config.yaml
n_kv_head: 1
norm: "rmsnorm"
rope_fraction: 1.0
optimizer: "soap_variant"
batch_tokens: 65536
seq_len: 512
steps: 3835
Each number is 128 + 24 x the weight over its row's rms, rounded and kept within 0 to 255. Layers, rows and columns count from 0. The size above them is the row's rms in percent of the matrix's.

# layer 4 attention query, 256x256, rms 0.184, rows 52-60,180-188, columns 0-255
size [102 104 103  96  96  92  95  96  95 101  96  97 105 103  98 102 105 100]
[[106  94 184 126 157 139 155  84 152 110 130 131 192 130 145 146 103  92 127 137 118  35 116 106 128 135 151 164 131 120 147 163 140 117 138 134 125 109 108 134 151 110 125 117 140 113 139 131 132 148 130 135 122 117 115 126 123 152 154 162 153 151 111 129 147 124  94  73 121 142  94 107 129 174 130 143 132 126 122 133 136 141 117 114 134 112 146 142 116 124 150 183 143 101 113 130  98  96 142 156 155 182 138 120  79  98 113 160 125 120 124 118 110 116 191 152 144 160 119  95 143 129  58 128 153 126 169 143 135 151 116 121 155 135 115 123 183 143 117 117 110 133 124 133 103 150 136 114 151 131 151 113 146 157 142 110 119  98  96 175 146 169 105  98 141 126 154  86 161 155 142 118 109 139  91 103 100 140 140 146 130 156 126 132 167 142 112 155 141 125 138 116 131 100 134 113 161 116  94 127 178 133 133 163 134 110 142 143 119 102 105 114 138 138 114 133 126 106 176 146 113 196 148 109 172 115 147 125 154  88 102 143 139 112 122 103  98 162 161 117 124 114 159 144 147 111 134 125 169 124  72 154  83 139 161 126]
 [128 109 113 127 116  79 128 106 149 141 125 104 109 119 117 104 136 117 121  66 127  99 126 134 102 133  98 130 140 133 171 106 138 142  80 152 143 161 113 146 139 100 117 139 141 109 129  79 132 128 120 118 105 119 112 103 123 157 108 101 135 110 154 118 144 118 109 130 141  85 138 146  86 102 122 130  94 150 126 141 109 115  80  78 119 111  99 171 200  69 100 151 145 145  94 124 149 109 116 134 152 140 112  93 158 135 155 139 149 137 126 125 142 150 106 121 107 145 141 112 144  98 123 182 167 111 117  74 134 101  84 126 121 139 116 132 117 147 158 116 141 161  72 104 106 105 157 104 107 143 138 139 173 147 131 167 129 128 158  93 133 166 107 175 151 163 115 122 101 146 144 117 127 139  98 122 162 156 148 139  88  94 149 104 102 105 106  87 140 140 114 169 135 121 109 121 167 102 113 108 119 137 124 133 165 152 123 147 115 135 152 119  73 126 183 140 128 171 117 121 113 146 143 133 123 147 176 103 148  94 178 129 108 121 107 130 139 165 158 129 158 127 130  99 107 126 116 108 164 116 114 114  98 111 100 174]
 [179 159 126 151  81 114 164 128 163 136 127 154 159 152 120 111 120 131 169  90 136 135 109 109 109 143 129 118 156 125 131 141 115 158 137 133 150 165 136 116 119 135 127 128 167 127 117 113  80 148 176 151  90 121  96  95 124 150 108 157 134 108 133 125 139 101 134 111 127 147  98 144 169 108 165  99 168 157 146 114 146  89 148 111 122 136 147 132 140 116 131 167 120 108 117 127 140 119 108 103  90 100 129 118 152 112 160 162 135 138 123 106 123 141 123 172  69 157 164 141 125 145 106 155  91  91 128 128 153 135  92 146  98 126 148 137 122 166 109 125 150 129 121 109 146  93  84 118 142 129  95  83 126 103 111 186 120 143 179 107 158 126 147  70 149 143 105 103 185 112 145 123 114 133 135  91  87 158 142 124 120 101 160 141 140  80  86  71 147 124 125 125 118  99 167  89 116 114  90 148 144 136 169  81 130 124 150 122 172 137 116 131 109 149 123 151 131 141 151 124 123 108 122 110 125 159 153 126 135 130  99 128 105 133 163 117 142 133 139 144 117 122 112 121 129 136 167 103 127 177  90  74 137 130  75 140]
 [174  79 131 129 120 134 148 120  95 141 130 163 136 133  99 163 133 132 122  50 143 135 124 114 148 123 142  67 125 104 151 146 133 117 148 139 135 124 121 116 119 121 121 136 109 105 155 112 104 133 125 141 110 131 163 111 113 127 107  89 136 140 137 156 114 102 108 158 163 145 162 164 119 130 159 136 109 120 154 122 160 129 123 134 115 120 146 131 134 151 138 142 146  93 112 152 165 129 113 129 145 136 140  89 119  95 151 131 129  95 149 109 137 145 121 136 127 112 125 134  98  84 102 160  80  87 155 138 120 132 159 145 171 107 180 160 131 157 172 150 142 118 133 135 153 165 158  91 169 158 136 105 120 118  79 164 160 132 136 156 135 161 103 138 174 100 117 115 194 154 162 107 109 155 124 153 107 126 128 120 114  70 122 107  91 107 152  76  96  99 123 101 145 122 136 132 142 140 145 126 141 133 148 113  91 139 124 127 114 122 171 152 143 114 139 113 172 152 123 117 104 145 130  96 141 123 106  65 156 147 119 132  99 118 112 116 206 115 107 143 115 127  78  89 126  97 134  89 125 105 110  99 155 149 152 102]
 [151 137 131 120 120 163 130 144 105 132 126  77  97  91 145 129 100 104 114 120  80 134 132 112 138 102 159  89 148 147 156 107 128 158 118 152 131 123 158 140 133 138 125 103 127 119 148  91 158 135 134 152  97 119 168 146 106 141 109 125 127 165 173 122 101 139  94 139  83 126  95 108 159 107 180 151 122  79 123 130 150 170 123 124 145 164 128 132 137 143 109 106 114 149 114 106 153  90 182 162 174 153  99 150 134 125 133 161 146 139 141 142 134 160 124 132 164 114 122 133  89 131 143 110 109 129 139 122  96 149 132 159  73 146 158 112 146 110 127 111 150 132  90 134 221 123 102 130 120 127 126 104 101 185 107 112 148 112 123 116 112 103 157 134 150 132 118  92 112 121 117 152 140 130 116 125  91 125 134 107 169 174  92 143 146 134 102 100 115 123 148 100 163 115 140 130  93 111 112 112 128 148 141 145 184 115 120 147  90 137  76 110 124 119 177 116 120 146 111 125 145 154 111 140 136 109  90 122 117  95 122  80 140 121 127 169 105 121 164 123 148 131 102 143 110 104 100 144 104 144  76 151 162 102 166  97]
 [140  98 117 156 119 115  98 153 118 185 190 149 140 126 124 111 117 115 150 125 111 106 133 135 148 143 123 104 149 102 152 137  88 103 144 153 143 109 124 111 115 131 146 140 137  88 104 167 193 138 107 104 100 130 159 118  77 128  92  74 152 120 111 101 128 136 148 109 120 155 121 144 158  56 136 113 116 174 139 146 173 129 119 106 128 108 115 114 173 135 131 136 163 129 127 114 133 162 148 136 146 115  99 128 165 161  79 127 163 134 177  64 130 112 145 124 115 154 137 121 123 151 120 116 125 112 106 109 129 137 155 186 144 145 118 124 101 100 122 134 129 135 143 139 130 117 122 112 127 146 124 134 108 118 119 151  97 150 119 128 121 148 128 129 102 124 128 111 146 107  97 175 135 150 149  97 152 138 172 132 167 147 137  99 135 188  97 117 134 167 116 128 160 131 138 150 121 135  92 129 115 130 175 101 119  97 138 115 117 162 114 120 146 134 112 114 132 172 174 115 161  94 162 119 143 178 112 129 102 114 116 106 162  97  57 105 122 123  67 123 138 125 172 138 120 115 135 102 134 135 125  95 113  83 121 101]
 [122 118 108 125 100  99 137 118 148 150 149 126 142 119 137 168 130 139 136 137 167 109 164 193 167 167  87 138 138 111 122 133 169  90  85 149 127 119 139 127 140  93 123 129 128 154 115 104 149 169 104  99 112 129 132 131  93 133  83 142 223 109 147 122 138 137 160 121 146 111  92 147 138  91 117 151 155 135 148 128 149 112 178 119 147 143 101 117 177 137 140 114 128  91 103 144 123 123 149  90 130 124 151 128 123 114 114 124 163 116 147 113 108 123 124 102  77 155 115 124 154 103 130  89 146 160 139  92 157 137 185 159 141 115 114 114  94 115 155  94 153 164 128 173 104  80 157 156 135 138 114 123 166 108 178 141 148 130 133  91 148 113 107 134  86 153 123 163 140 127 133 138 118 117 133 124 141 160 126  83 116 127 171 133 131 146 121  81 103 122  89 111 127 136 130 141 162 103 131 126 114 136 138 121 117 115 104 120 164 146 129 158 137 144 125 152  91 143 170 104 118 145 105 124 119 130 146 117 136  86 143 123 142 142 162 153 121 194 113 159 117 107 110 136 135 160 103 157 117 106 130  86 147 165 168 153]
 [138 114  93  93 153 157 131 196 145 160 123  93 117 122 107  90 136 129 129 133  98 144 107 126 142 145 102 138 111 137 108 125 150 110 166 143 101  69 121 110 129 134 148 133 105 166 114 127 149 147 124 169 111 112 105 125 109  94 144 130 145 156 149 119 135 117 147 108 111 119 132 128 138 130 148 139 122  78 112 113 111 126 101 149 155  88 132 148  95  81 179 116 155 114 112 159  78 119 102 110 135 182 141 126 109 161 152 102 163  71 106 140  72 156 121 135 104 111 107  95 151 133 149 173 149 168 131 130  74 154  91 119 174 155 142 131 162 134 146 119 134 142 122 181 134 107  79 107  92 129 114 108 174 144 156 167 132 106 148 128 130 112 123 115 159 122 122 138 177 141 128  80 116 128 124 100 133 117 126 142 131 167 113 136 129 140 141 107  89 118 115 107 119 103 116 129 121 133 128 109 120 177 113 117 128 140 145 147 145 145 164 129  97 142 116 177 130  74 126 119 132 119 131 122 127 107 129 153  95 145 105 141 127 135  82 116  89 131 116 114  54 155 162 138 135 159 127 118 127 122  90 174 123 142 157 123]
 [118 125 156 136 127  67 114 138 134 145 140 147 102 125 106  87 168 139 113 102 118  96 138 158 116 107 125 149 123 134 191 104 145 120 110  87 138 144 115 133 111 141 146 116 104 172 125  97  95 155 136 106 109 134 145  90  87 112 145 123 134 106 152 120  80 137 122 163 114 119 119 123 179 113 132 141 134 109 102 126 134  60 123 105 111 121 125 157  87 119 106 158 170 121  77 127 128 118 131 137 161 142  95 147 119 134 112  78 111 138 122 122 123  75 119  74 126 136 124 147 115 186 118 154 133 155  91 143 126 103 158 130 121 119 106 147 112 106 103 176 139  95 119 119 186 154 118 142 135  80 132 144 105 140 164 129 137 124 106 130  93 151 121 147 114  88 125 141 128 116  91 142 126 124 104 156 121  87 119 113 133 105 101 162 173 185 148 143 131 121 141 150 149  98 111 104 131  51 101  90 130 164 128 137 140 141 113 165 127 162 139 156 129  95 147 106 144 111 127 143 158 131 134  78 149 121 133 123  81 121 114 138  92 152 101 107 104 112 126 177 145 102 115  97 138 124 106 113 142  92 119 108 121 138 112 138]
 [103 130 127 145 127 136 120 168 140 121 174  98 164 124 140 139  79 143 120 132 165 118 100 140 159 137 171 129 144 153 112 111 119 137 120 128 130  85 144 149 134 121 144 120 119 123 107 148 172  96 162  95 167 128 118 100 130 104 148 147 128 168  93 151 131 104 120  87 171 112 172 178  94 150 116  74 111 107 110  99 128 108 170 157 160 102 160  93 139 123 107 116 159 144 111 105 136 154 146 134 150 202 136 114 100 154 118  98 137 128 135 117 135 157 100 132  88 137 117 101 135 131  78 130 136 183  75 101 134 126 145 113 173 132 148 113 126 119 161 105 152  99 118 100 142 140  81 153 132 120 126 125 159 160 101  95 127 123 113 132 134 120  88 167 150 153  89 126 180 129 124 124 149 143 121 175 116 110 122 105 126 129 134 123 171 119 126 189 116 121 124 137 141 144 141 139 141 124  63 134 112 125 109 162 127 129 152 108 109 113  91 131 150 125 128 130 122 140 162 101 190 118 110 143 114 159  75 124 137 106 135  91 114 172 115 129 156 128 129 138 154 102 129 124 128 146 111 157 101 152 118 106 100 128 155 131]
 [169 155 151  92  88 113 107 192 113 122 167 130 117 119 139 132 157 159 153  62 202 108 114 160 128 141 120 106 130  96 126 151 144 118  99 195 121 131 127 103 134 137 127 100 158 130 136 156 119 151 151 120 126 195 114 127 140 149 121  68 114 125 128 146 136 197 114 148 115  97  99 168 132 156 115 135 115 106 105 115 115 158 149 179 119 132 139 119 151 136 138 132 106 124 150 100 149 175 108 145 110 127 164 138 110 107 118 147 165 132 129 162 115 122 121  86 139 133  93  84 114 137 150 127 117 121 127 150 137 145  95 133 138 147 140 114 126 127 103 120  79 150 103 102 106 151  99 155 116  95 108 127 134 125 112 147  86 162 115 141 106 129 108 175 102 139 115  90 119 162 140 109 116 105 123 147 139 136 145 142 143 164 142 135 163  82 127 166  95 110 171 107 172 113 130 102 146  96 122 134 149 139 118 139 156 153 156 132 120 120 109 125 131 162 134 119 120 118 114 191 158 130 134 114 147 138 103 123 140 128 160 154 156 106 126 110 122 152 132  88 132 195 111 120 128 150 112 143 148 137 160 140  93 126 149 134]
 [188 138 142 146 136 119 135 109 126 128 100 110  97 126 106 112  96 151 144 115 145 173 131 139 181 108 138  91 104 163 131 167 148 122 152 123 109 107 112 117 157 128 128  86 115 121 142 136 156 143 133 133 141  87 143 135 130 105 110  94 122  84 137 105  88  91 124 119 122 118 146 117 123 140 165 139 105 143  98 122 134 120 103 146  93 122 139 113 107 117  90 135 121  90 128 133 140 137 114 117 184 136 109 170 128 107 144 113 121 118 101 162 142 139 133  78 104 121 123 122 158 194 109 100 168 141  98 155 129 128 116 115 103 113 139 104 137 104 117 140  77 122 122 140 143  88 123 130 174 113 140 133  98 135 153 116 112 138 115 148  93 131 161 146 166 117 128 117  75 176 116 121 108 107 150 156 115 166 122  96 129 132  99 101 122 125 137 114 124  94 153 157 144 109 159 169  96 121 125 143 137  84 143  81 153 105 150 139 163 154 119 102 106 115  93 120 130 128 190 137 161 145  95  97 176 117  94 172 141 124 125 116 133 169 149 141 156 128 168 161 153 142 157  89 120 116 124  85 125 178 107 135 142 151 189 136]
 [197 127 157 110 105 123 153 166 140 138 147 146 154 138 158 149 145  96 146 127 147 140 134 145 140 132 107 168  76 109  83 146 126 127  85 162 132 123 156 161 170 107 120 169 121 145 113 129 123 155 128 144 148 136 117 150 159 128 101  56 137 144 101 109  97  99 127 136 120 100 179 150 124 134 159 119  94 121 139 138 169 114 116 129 110 126 168 115 102 140 168 165 112 105 133  98 169 120 119  78 129 139 144 108 114 141 158  68 158 121 121 119 111 155 145 134 133 113 153 134 148 159 137 128 109 139 128 153 108 161 109 151  82 153  86  80 129 139 122 139 131 124 148 117 134 130  96 104 125 108 117 114 136 168 125 190 129 181 126  98 118 123 139  91 128 129 104 123 160 137 177 140 145 121 143 138  94 142 125 125 110 132 149 108 136 122 116 146 115 134  95 101 124 200 119 116  97 137  79 155 119 114  91 111 109 147  87 157 140 125 162 119 101 135 157 140 149 161 128 129 140 147 148 157  90 155 130 122  91 111 134 122 118 150  86  86 140 135 101 122 107 110 108  87  96 143  89  84 118 135 141 121 112 133 121 106]
 [ 99  89 128 153 135 134 129 129 145 110 120 165 143 147 136 111  83 123  73 141 174 126 109 149 138 137 124  96 119 138 197 100 101 148 169 148 159  98 112 112 134 143 152 107 141 124 153 147 128 160 126 128  97 156 132 192 120 111 153 108  78 138 123 129 125 109 115 132 129 121 135 160 139 135  76  82 130 116 146 112 160 121 157 119 142 124 129 133 116 109 149 114 154  92  90  84 157 123 134 141 108 192 124 151 114 125 102 128 106 136 148 143 135 103 104 115 120 124 126 135 143 137 123 165 162 130  75 158 153 130 145 133 165 131 114 143 161  94 135 143 117 131 110 136 102 131 123 109 125 103 119 164 112 120  71 106 104 102 137 164 160 130 100 166 147 130 155  82 110 116  71  95 128 160 112 122  78  82 130 110 142 114 178  87 166 114 165 164 118 130 122 111  93 119 138 140  72 148 151 147 141 121 103 130 109 119  92 113 175 126 110 140 123 134 135 138 152 117 134 154 131 131 115 123 127  90 135 123 138 172 101 103 121  84 123 102 109 158 129 124 112 174 121 131 159 121  85 147 131  96 171 119 100 110 114 151]
 [110 119 146 112 117 128 143 145  97 153 155 123 110 143 122  84 171 104  84  79 149 148 136 123 112 172 104 140 108 146 152 169 119  90 138 137  97 150 136 121 117 137 125 127  88 117 107 143  93 123 140  97  94 120 103 102 139 105 106 110 138 104 145 180 122 179 156 111 134 128  93 131 147 109 119 113 116 139 117 113  94 127 133 130 127 152  72 103 158 134 131  96 139  88 151 153  90 158 147 164 119 110 116 129 126 173 146 132 111 131 129 115 130 181 131 109 170 157 108 155 159 150 113 129  92 100 154 135 118 152  90 120 129 109  91 134 150 157 114 138 101 118 101 149 170 144 136 115 133 122 158 118 130 130 138 144 100 159 162 140 155 177 128 136 139 131 142 168 122 132 188 134 160 142 134 118 163 133 125 179 117 125 112 133 133 153 133 159 109 188 149 102 119 103 121 105 104 129 121 148 161 139 132 163  91 131 108 113  97 111 154 153 130  96  96 146 136 112  98 116  90 151 109  79 156 108  96 124 138 139 115 120 120 124 115 183 130 114 190 114  86 142 110 155 120 133 141 149 186 136 152 102 102  91 128  86]
 [153 122 132 110 156  99 111 155 121 135 121 159 118 137 118 158 100 128 148 101 134 117 163 160  96 180  89  96 146 129 170 155  90 158 107 120 139 148 129 134 102 146 123 137 141 166 125 130 103 113 130 113 114 143 127 175 123 151 141  85 108 100  97 128  67 121 127  88 167 152  91 128 145 103  93  96 128 105 112 166 120 117 134 143 141 141 126 110  59 104 115 107 127 125  98 116 130 146 128 121 122 110 121 103 147 113 133 104  95 116 122 133 123 123  99 110 137 129 104 114 118 133 147 141  91  99 128  84 182 131 112 167 147 137 136 144 104 120 156 163 134 158 119 147  86  91 153 118 136 126 100 119  87 148 150 117 161  90 169 105 141 156 117 137 171 143 162 117 119 162 144 106 103 171 120 183 136 111 120 122 122  73 155  97 137 127 133 132 114  83 173 117 126 123 125 174 131 136  97  85 132 122 135 162 142  90  87 112 154  97 145 115 173  76 139 142 128  99 155 113 132 130 103 127 132 122 138 165  72 135 120 131 117 156 106 152 149 103 163 148 165 121 141 132  94 121 149 119 138  87 109 170 142 123 102 122]
 [113 152 117 111 118 132 109 104 101  94 130 106 114  99  95  87 138 144 152 106 144  75 147 124 112 135 130 155 143 118 100 146 153 156 128 117  99 173 128 150 150 117 121 184 138  66 171 145 126 117 127 150 159 117 125 142 133 124 144 109 120 138 134 102 106 126  94 152 135 134 119 137 132 110 108  89 132 125 154 130  81 111 119  97 141  80 123 114 156 167 154 124 114 126 128 103 112 141 163 110 133 148 126 127 124 159 136 114 133 173 125 139 140 127 118 127 148 117 155 130 153 147 154 111 118 100 121 135 199 133 117 160 144 139 139 157  97 144 115 141  91 139 148 153  98 161 122  90 119 147 152 165 129 126 163 147 103 127 125 148 111 160 134 125  86 121 114  99 142  92 100 121 180 132 180 143 102 143 103 116 200 104  94 132 144  82 111 154 152 132 115  76 116 102 103 122 122 161 111 144 120 112 176  93 127  86 128 128  80 146  81  87 136 139 137 116  82 134 121 148 137 123 108  95 136  96 101 156 136 167 125 106 115 130 103 101 136 148 150 132 127 154 132 206 154 108 137 100 112 158 108 149 126 165 122 156]
 [128 143 129 166 140  58  83  71 139 131  89 103  98 111 133 204  99 164 147  91 127 131 112 123 163 149  95 115 139 122 102 187 132 131  81 173 183 113 146 116 118 153 108 133 160 146 151 144 138 131 134 148 131 137 158 106 105 141 104 116 135 123 119 115 133  97 122 146 110 127 156  94  99 131 109 110 111 171 105 121  94 177 129 120 134 101  81 118 122 105 147  81  92 119  82  96 129 112 127 148 145 107 128 121 104 128 117 131 129 117 100 113 132 148 114 109 124 143 186 117 135 129 152 134 102 128 103 134 122 128 109 124 122 154 131  96 141  67 116 122 110 147 108 125 125 103 100 113 152  82 118 128 158 116 112 128 112 125 147 135 144 182 109 170 142 120 132 155 159 130 145 117  97 113 101 125 138 115 131 148 118  85 123 145  95 126 140 140 162  93 128 137 117 107 147 156 211 140 112 152 145 145 112 117 107 111 157 130 148 161 160 125 120 122 143  85 156 146 192 114 111 132 138 157 137 106 166 133 128 129 142 173 123 125 134 124 121 119 144 126 156 146 133 128 145  92 118 115  97 142 146  95 135 146 187 124]]
# layer 4 attention key, 128x256, rms 0.185, rows 52-60, columns 0-255
size [108 101 100 105 108  98 100  98  96]
[[115 124 134 113 144 103 116 151  84 138 164 117  98 133 147 113 134 136 161  94 132 114 147 105 147 110  95 117 144 114 127 124 125 107  96 125 131 142 117 140 103 135 155  99 148  79  98 155 129 137  88 137  89 109 137 130 139 151 117 102 114 153 130 167 111 121  98 137 164 158 142  94 150 107  89 168 101 126  87 114 103 108 179 122 166  83  84 122 131 165  86 154 134 112 142 116 127  98 126 129 109 147 100 125 115  94 120 121 125 105 121 137 122 132  74 118 132 148 136 146 135 132 135 141 151 137 115 107 122 160 160 123 119 116 101 127 128 112 141 147 181  89 117 101 143 122  69 166 107 153 137 106 130 128 124 169 131 159 112 148 112 156 133 107 149 135  94 152 145 112 188 169 142  88 127 149 124 101 127 156 178 141 108 173 128 177 112 127 151  96  86 112 141 121  85  95  96 137 157 154 122 133 110 121 121 104  94 149  89  95 129 167 117 145  93 116 124  89 173 137 156 130 130 151 157 103 164 124 115 138 188 119 119 126 113 155 158 174 112 103  89  96 140 145 101 118 170 119 153 111 137  95 139 107 107 116]
 [138 160 132 159 127 169 112 126 130 172 130  80 113 128  92 125  91 119 118 125 117 146 142 142 129 161 108 140 132 155 116 121 111 108 166 117 108 130 139 109 117  90  80 119 155 149 117 116 113 189 108 117 116 119 113 126 157 121 134 156 154 118 148 116 100  81 161 164 110 170 120 120 141 131 165 103 143 152 149 127 101 120 136 166 113 119 117 145  92 134 125 126 157 110 109 157 159 103 114 111 105 134  78 176 102 112  86 136 101  81 110 145 120  94 135 126 127 131 165 117 152 116 135 119  98 126 137 100 145 171 151 147 145 125 144  52 132 135 108 109  86 149 131 112  98 130 106  90 135 156 130 150 149 146 158 126 123 103 139 122 164 124 115 145 142  78  80  89 147 127 161 119  90 162 181  98 139 112 106 129 110 174 108 114 138 158 119 140 135 140 116 132  69 130 149 143 130 179 100 126 150 143 104 128 136 123 133 139  95 132 163  94 117 149 102 112 127 109  85 117 132 129 111 118 129 113 138  86 130 106 100  89 136  76  93 126 117  92 125 123 138  60 158 139 124  99 135 150 163 156 108 110 146  98 132 148]
 [153 121 178 169 107 162 126 137 140 109 115 126  92  88 128 104 134 136 123 100 131 136 162 165 120 157 129 147 104 140 141 141 138 142 116 121  89 103  84 121 133 149 130 128 152 130  97 150 161 130 132 113 130 119 104 128 130 119 134 155 155 101 151  94 141 133 152 111 138 118 136 175 154 145 117 143  87 150 153  78 120 142 130 151 103 169 169 123  94 130 149 150 155 149 160  79  86 117 123  98  60 116 115 136 115 138  96 146 134 157 149 116 110 137 164 125  89 141 134 138  83 140 115 115 128 117 104 145 138 140 119 154 145 117 142  90 162 148 129 121 116 112 132 131 121 139 165 130 100 161 132 132 117 158 167 100 119 127 150 145  59 153 140 157 157 125 135 142 195  97 114  96  79 116 155 103 193 172 114 158 132 111 107 146 139 138 120 118 152 123 126  96 137  81 116 134 146 147 130 128 120 144 109 163 124  89 132 122 138 112 133 115 142  93  85 138 120 110 122 141 104 132 159 159 141 101 171 141 167 121 125 118 188 118 154 134 126  93 138 107 104  77 141 129 112 136 120 105 131  62 126 158 166 156 141 151]
 [116 166 193 171 138 144 134 121 125 177 183 116 103 145 160 112 143 104 160 159 128 135 119 113  96  88 181 178 120 140 132 140 141 148 104  78 103 176 130 131  93 141 143  77 173 125 121 108 147 101 124 120 112 103 148  96 115 160 140 147 131 110  97  80 142 135 166 129 129 126 128 102 135 100 113  94 163 111 166 126 140 161 124 137 133 103 133  99 120 154 129  92 119 114  72 116  82 107 133 139 129 161 127 128 138 119 154 129 151 132 115 132 167 120 111 120 117 111 118 177 158 148  76 109 113 127 125 128 157 127 111 171  88 126 152  86 116 133 128 127 122 121 134 161 117 139  94 127 139 144 120 136 140 113 113 129 168 150 119 163 134 140 145 161  93  94  87 139  89 168 143 102 154 191 159 134 119  96 141 135 140 107 128 109 112 118 135 150 173 141 154 128 138 162 139 117 143 132 142  80  98 153 132 170 126 127 103 141 166 119 130 130 150 128  95 153 125  79 134 130  99 135 137 106  98 122 147 135 167 151 146 119 110 155 134 151 137 115 130 150 124 126 143 112 154 122 160 145 101 152 131 182  97  93 151 136]
 [114 138 108  88 148 118 166 133 144  72 115  86  93  97 125 128 114 123 139 124 128  85 122 125 107 114 124 117 159 129 111 130 137 106 145 103 157 148  97 105 129 124  72 138 100 126 120 137 123 129 135 142 159 153 135 103 139  88 130 117 148  69 104 110 114 123 131 118 150 102 129 137 121 110 177 140 138 128 113 144 163 123 139 116  89 170 137 108 113 126  97 114 109  97 167 181 138 172  98 107 106 136 121 154 133 135 106  92 153 114 101 100 146 104 150 159 138 157 132 118 126 118 160 108 115 169 132 128 118 135 112 116  89  73 124 147 200 146 136 143 159 160 119 158 175 100 144 130 138 103  76 178 164 100 159 163 102 159 151 121 107 103 115 137 107 119 106 144 115 137 158 160 130 112 130 140 105 104  74 133 119 111 146 160 159 113 163 104 153 146 113 177  92 127 131 136 155 127 119 108 120 102 140  95 134 140  62 125 127 103 115 110  90 117  96 145  95  94 127 146 186 104 116 150 111 132 199 126 139 127 136  82 146 131 137 133 154 144 133 134 117  91 141 143 140 114 100 146 127 111 116 123 115 140 137 145]
 [134  98 121 121 112 161  91 102 113 112  99  94 133 122 119 122 122 143 144 168 124 108 121 121 122 161 100 115 115 125 108 108 102 169 150 161 113 126 148 143  84 143 143 158 157 127 184 101 124 153 124 136 145 126 124 146 132 137 147 145 115 142 133 122 104 116 139 127 117 119 120 107  91 164 141 123 152 146 149 160 101 128 115 127 149 116 107 187 153 142  85  89 127 121  93 121 118 164 108 130  91 144 140 115  97 153 124 112 126 184  98 108 154 113 112  94 135 146 144 145 147  72  95 116 146 173 154 131 127 139 124 120 125 147 127 105  82 115  99 167 137 136 107 105 109 115 115 156 122 155 114 136 160  94 162 171 131 118 110 124 141 106 124 120 104 119 110 134 118 131 138 115 102 161 112 129 160 128 109 135 101 138 152 143 143 146 128 116 167 101 142 150 121 113 108 111 177 119 145 123 158 144 207 104 145 156  97 178 143 187  85 116 166 161 157 105 111 147  83 120  69 126 144 122 136 101 170 101 137  99 139 173 117 103 131 114 125 169 162 131 101 110 146 132  92 132 171 110  72 133  76 116 142 117 142 164]
 [181 112 163 138  99 109 108 104 153  71 134  84 156  95 105 140  91 166 108 125 143 159 128 133 175 111 126 105 124 187 107 114 138 103  96  96 126 157 109  87 123 114 122 134 139 136 169 130 156 120 151 135 111 146 143 114  94 138 114 127 127  98 153 132 104  96  78 144 106 135 114 153 137 184 169 156 102 160 129 146  96 119 135 146 113 144  91 118 106 123 121 104 133 139 120 126 109 113 121 125  98 129 145 118 123 133 120 155 128 105 121 150 165 108 139 110 163 142 152 105 139 125 139 165 161 105 115 122 123 153  83 105 118 129 166  88  88 101 152 201  80 149 133 128 106 196 122 149 111 110 136 124 137 105 117 130 150 135 115 126 107 119 144 159 104 133  60 147 107 133  96 145  94 127 126 141 152 108  59  61 171 124 137 141 127 167 102 136 112 157 157 150 159 143 117 126 133 113 127 132 108 123 152 102 121 132 173 101 107 125  97 143 128 152 104 105 122 132 102 137 123 136  95 135 129 107 102 129 108 140 145 127 119 109 134 126 133  97 164 111 121  95 147 121 114  76 157 122  89 145 109 152 127 113 110 128]
 [129 161 137  99 133 149 109  75 109 125 167 125 158 125 135 115 134 108 139 114 157 101 158 133 137 101 140 132  96 110 120 104 135 107 117 138 134 132 125 141 135 150 106 135 129  98  98  88 137  77 165 101 142 131 149 152 146 137 134 114  86 142 101 142 138 142 168 117  93 112 125 104  97 159 143 151 139 104 112 159 117 122 106  97 142 108 136 147 113 109 107 110  91 120 142 144 127 125  97  67 124  95 117 151 180  86 136 151 115 133  73 159 158 142 143 101  96  97 126 137 116 152 107 132 158 132 102 113 148 115 149 124 118 107 140 107 133 142 184  68 146 145  53 138 149 137 144 143 127  84 149 168 122 119 134 115 141 138 142 150 121 133 106 123  97 123 140 172  95 126 127  97 103 118 146 141 150 107 158 173  81 139 116 113 154 137 119 141  87 175 105 145 132 146 147  95 164 158 101  89 146  98 151 167 133 121 150 131 104 132 123 131 108 143 102 136 168 137 132 144 126 134 148 116 122 176 154 151 135 127 195  83  81 130 114 105 154  99 141 123 155 131 108 115 119 105 105 155  86 141  96  71 116 138 136 118]
 [110 113  86 150 136 136 122 129 154 132 155  89 135 107  72 123 153 171 128 171 110 116 154 142  94 114 137 133  70 105 148 161 140  96 114  86  81 125 123 112 123 185 113 161 107 116  74 116 173 102 121 142 132 121  78 133 147 127 101  95  64 116 135 134 101 126  83 103 126 157 133 118 129 136 118 124  95 120 124 133 120 146 154 100 105 141 100 112 132 113 101 121 180 146 135 156 115 152 108 112 125  98 131  95 135 103 118 131 169  96 129 116 112 133  94  90 138 137  97 110 152 141 148 102 138 140  99 161 119 133 146 116 104 109 117 121 191 161  87 129 122 102 133 154 143 106 148 112  99 172 111 146 148 110 122 122 151  99  97 137 112 123 119 187  82 107 142 107 154 165 140 126 142 170 140 126 150 144 115 129 163 120 160 114 150 157 132  85  88  71 103 120 158 130 141 159 171 147 109 118 127 149 129  96 131  84 141 107  84 110 132 141 132 154 127 120 119 106 107 103 121 131 136  97 148 120 141 105 140 155 129 119  67 145 108 157 117 143  95 162 108 112 131 157 122 131 101 117 108 132 129 146 117 136 152 108]]